From a checkpoint of a small transformer trained on Wikipedia: vocabulary 8192.
Each number is 128 + 32 x the weight over its row's rms, rounded and kept within 0 to 255. Layers, rows and columns count from 0. Numbers have three digits each. The size before them is the row's rms in percent of the matrix's.

# down: layer 17 MLP down (transposed), 2048x512, rms 0.105, rows 1979-1998, columns 320-383
# up: layer 17 MLP up, 2048x512, rms 0.0685, rows 1980-1999, columns 320-383
down1979 101:128127133133149121050157089162084108117143116146170129178109111148097146210150124057159126124101129072122123157141153074131130130135117061152088101138121123065090171106141136124141148184089117
up1980 091:089119125099107093067150152072151076118126125145139112182170075161200118082128144140113141175095086160145130096156184180096085107173120105089083136198147106135156105144114065151056135091135116
down1980 088:133139096104066128158111138144121134117126118087117114184114148119064121106095121101136082169098114184148122098114133124141148111183216153152218128083132177121135138136106118150180105169090106
up1981 088:126139096098131079085130167165101112111094144165143137122163144102113155175149110139113114125111150082190131127151102145120085116179107096105158139182122125168147194108099153113168140086134155
down1981 084:137143049148137116147110082109130120095144107121183084089182166134112128148086115106130089091090134114151137152129145145120080152168092124092146141166074129072152118125119121127131073091102147
up1982 096:120076085108168173189122138104124170158080102195157168141150143135134097130122135155163132102131113100113134124128144115187107137192123118083147099109151196133141141168172095077163080086136135
down1982 095:085140155080114157147085143124145079106110162137189121166092134092154160128140142100219126169162159140148215037101109071155135137064174113106148121151178177102131087113145117019091153161180120
up1983 095:116099139127161180102194103128128095134122120120156175146091114129175133115158138127093114091140177139110147157103127131182135102060121138140155115142093153104110131139141100155120095121154140
down1983 090:138091102153068132079165083130133152145127130174100162114134081099180153140125118084056138125095122149078116223109077168177163094157111109133100174196146148127173089113141152145152138131122111
up1984 094:073160131152100132081156121165117149141048131172158117156094103144108151095090150175086130173160083101140169116157112166142128168132093125110118142124158087121099152108162175111129104119170070
down1984 108:110133146157129156116131172107173146177096104149166152120147143135179135152118068139178159182073141118156160145081133119145151159127155178111155139156147108132114109121117097132107112079163107
up1985 112:124116090147041171151107161119154119092118193077191129141142124170153122127149145136093110122150182133127102132144114120079126099165143052125134085161137144156116114087111160067150145145049145
down1985 105:105166135087125171149170122186113112100150140110166126097081191103184119081173109097108130086042128111169077069103128087093098172113117083178089121192141151148111101151078126134093147139073129
up1986 111:070110148170152197147149132145110124131097073159158100120146117104156160169131112049174146137125120064116099199175140086195160120167111165099105073145138112132125153123052107108109138181119139
down1986 112:067159093116165109214142116095159148141147107149135100118100130137110147170151087108148099200148123108110123139146170140188137083130107141140160146111165140134078143124110107134139123129069137
up1987 092:112070097087115134185199109160059050118152114170121117107114115093151104149141135125114147109092145084067110101159155172081151149142176155132106121147130116144123144088099142098066137144146122
down1987 085:112123115146141081152163138141107092136183111097051085147122107182101132123131130191103105118124125151138160124144156092136172158109075160215110146167126083104152163181078151141072140130106120
up1988 100:102104022127134129155149146152158092136204082153099130209126129114120105146128107140158109102081123154111092070135146141109141133137069134141142157168116125069093131120165107145135121096165130
down1988 100:085146145163098127163181178188109088114107158175125098130110195103105121136182196068104148139152119139129156178164092103155084120118084142035174108113143140121125156128169112088123080173125137
up1989 090:135056168089151135170096134148108147148100173192186164039135165100124140110136165177098164145112159100082121118170146163127117144112088113128144145131114207220125128111164135108154142168106147
down1989 092:190142123138153122107110184114070117155171185108151150131142081118111176122126147094106158184124135111160099185116139098165166208155142112126041127158135126125141113099161152213104128155156133
up1990 091:074175157154114117126137203071090108115166147165193140087085188133129209134099109086166155111148142109104152143153132112133095134119100119068147150154185155162151164094120203144169109137137176
down1990 090:112109114115109142146119169126078104130106083172103137101184131076131107120130147175102158151150164119141121096131140135123069095088064159112093178076130106158085111145205151131094085093158094
up1991 099:112155079085140107119145132138171155167105142121148101138091126094146115149181130122107070116089144077187167177104087110121139077160096098153143128135093115157110162191151084156130144087123138
down1991 097:174122130082132120107182091107098101167107137169087104093110128052125112160090107090124126146158043138120118123164121166172138086071101138111153113071147126113118118109175120135155115133183136
up1992 062:141120071158116074131144068114113087116170186120132112156115150131115187062178179151126072126040121190138118098097141116088126130135041144097154121137104143082107151094126155131104189107146133
down1992 063:147108135141166173108153129163083115146111172060231071123145179178113213131081139159170191120130167118165080156106089128124127121119105112148106088115130179108120144112111119112117148071140140
up1993 097:112109122125126076123188143136160144100149106118096174128138128176142119119085176148131132130163158125113165119097068089096101152145103113120149130168156137184126125128173139128130118189111181
down1993 094:142166148144114153111097159149165135075155095090132128147153112114121124092177111180143134088069135147170170133126140108156135183082127149090146153138150104176161143078130197133106178117173131
up1994 099:102101108102154157142145082157108093119071140130123068136119164121089148141128110144144162101171136123136165152125102074191122134169160205156082064132183126148114130100143114111130145085133109
down1994 091:168101143150124161128148113078128167156137091129115116139107069156158181157148138142091078117103108142100142154124146080101139067133073164065157137115181117169121151077117166096167151205138117
up1995 088:167125172056133120178154097117122057167092123155152115129171107192127122135126139137119105113149150096133133089167114131101105157118148085084094092135095169138113149147163090165136161154080140
down1995 080:090106191113104051151174160117219126167118104124111148099121103125124118122093121116152111123118171130133153126077084096136161147099127129139192117171136142150089097059088113133131113117143122
up1996 103:120113169141143158111133128167120134041132135096119111143130103126140128070126079108184140155120097153143159179130121152076088109170139151137101111155147109187150124145082129109149075113130106
down1996 106:121095116092118111130095135116113102095140128211087189161133162145131098098101113103171110100087127061183172165120108094194124124112103153120165085131172087201190078132148104144149073180112099
up1997 097:118096119198149158133146107087157149095106106161103160046150130122150069177147082122172112060141133152122119104126161133114165149107117161071085174142102059157147131115150144180076143163067083
down1997 095:047108132118088107158154130108107148142156178107110161129108109037168166161077121139124116143104090098099184111096108134143142147099114163175099140116127149136166125118132123145159114105140119
up1998 095:102092087154123087234128138104160118130184054096035142108194138121120138103085160086189155087028126104159119124130121078182151167143143143178092095109148197176123134082113120056169103094135143
down1998 094:079148085157136143105147154163117152132110158078080140124121111094155170104114140131153157152110127052155122148079102076125149124090109123166126144155107113129112122114063166113108093144172096
up1999 101:130169133132158115117122145126123115082098121116162122128127110151158128094139182161132162104131121111124128173148118137154139105123123103100151118143127143111121058115102106120122143122090141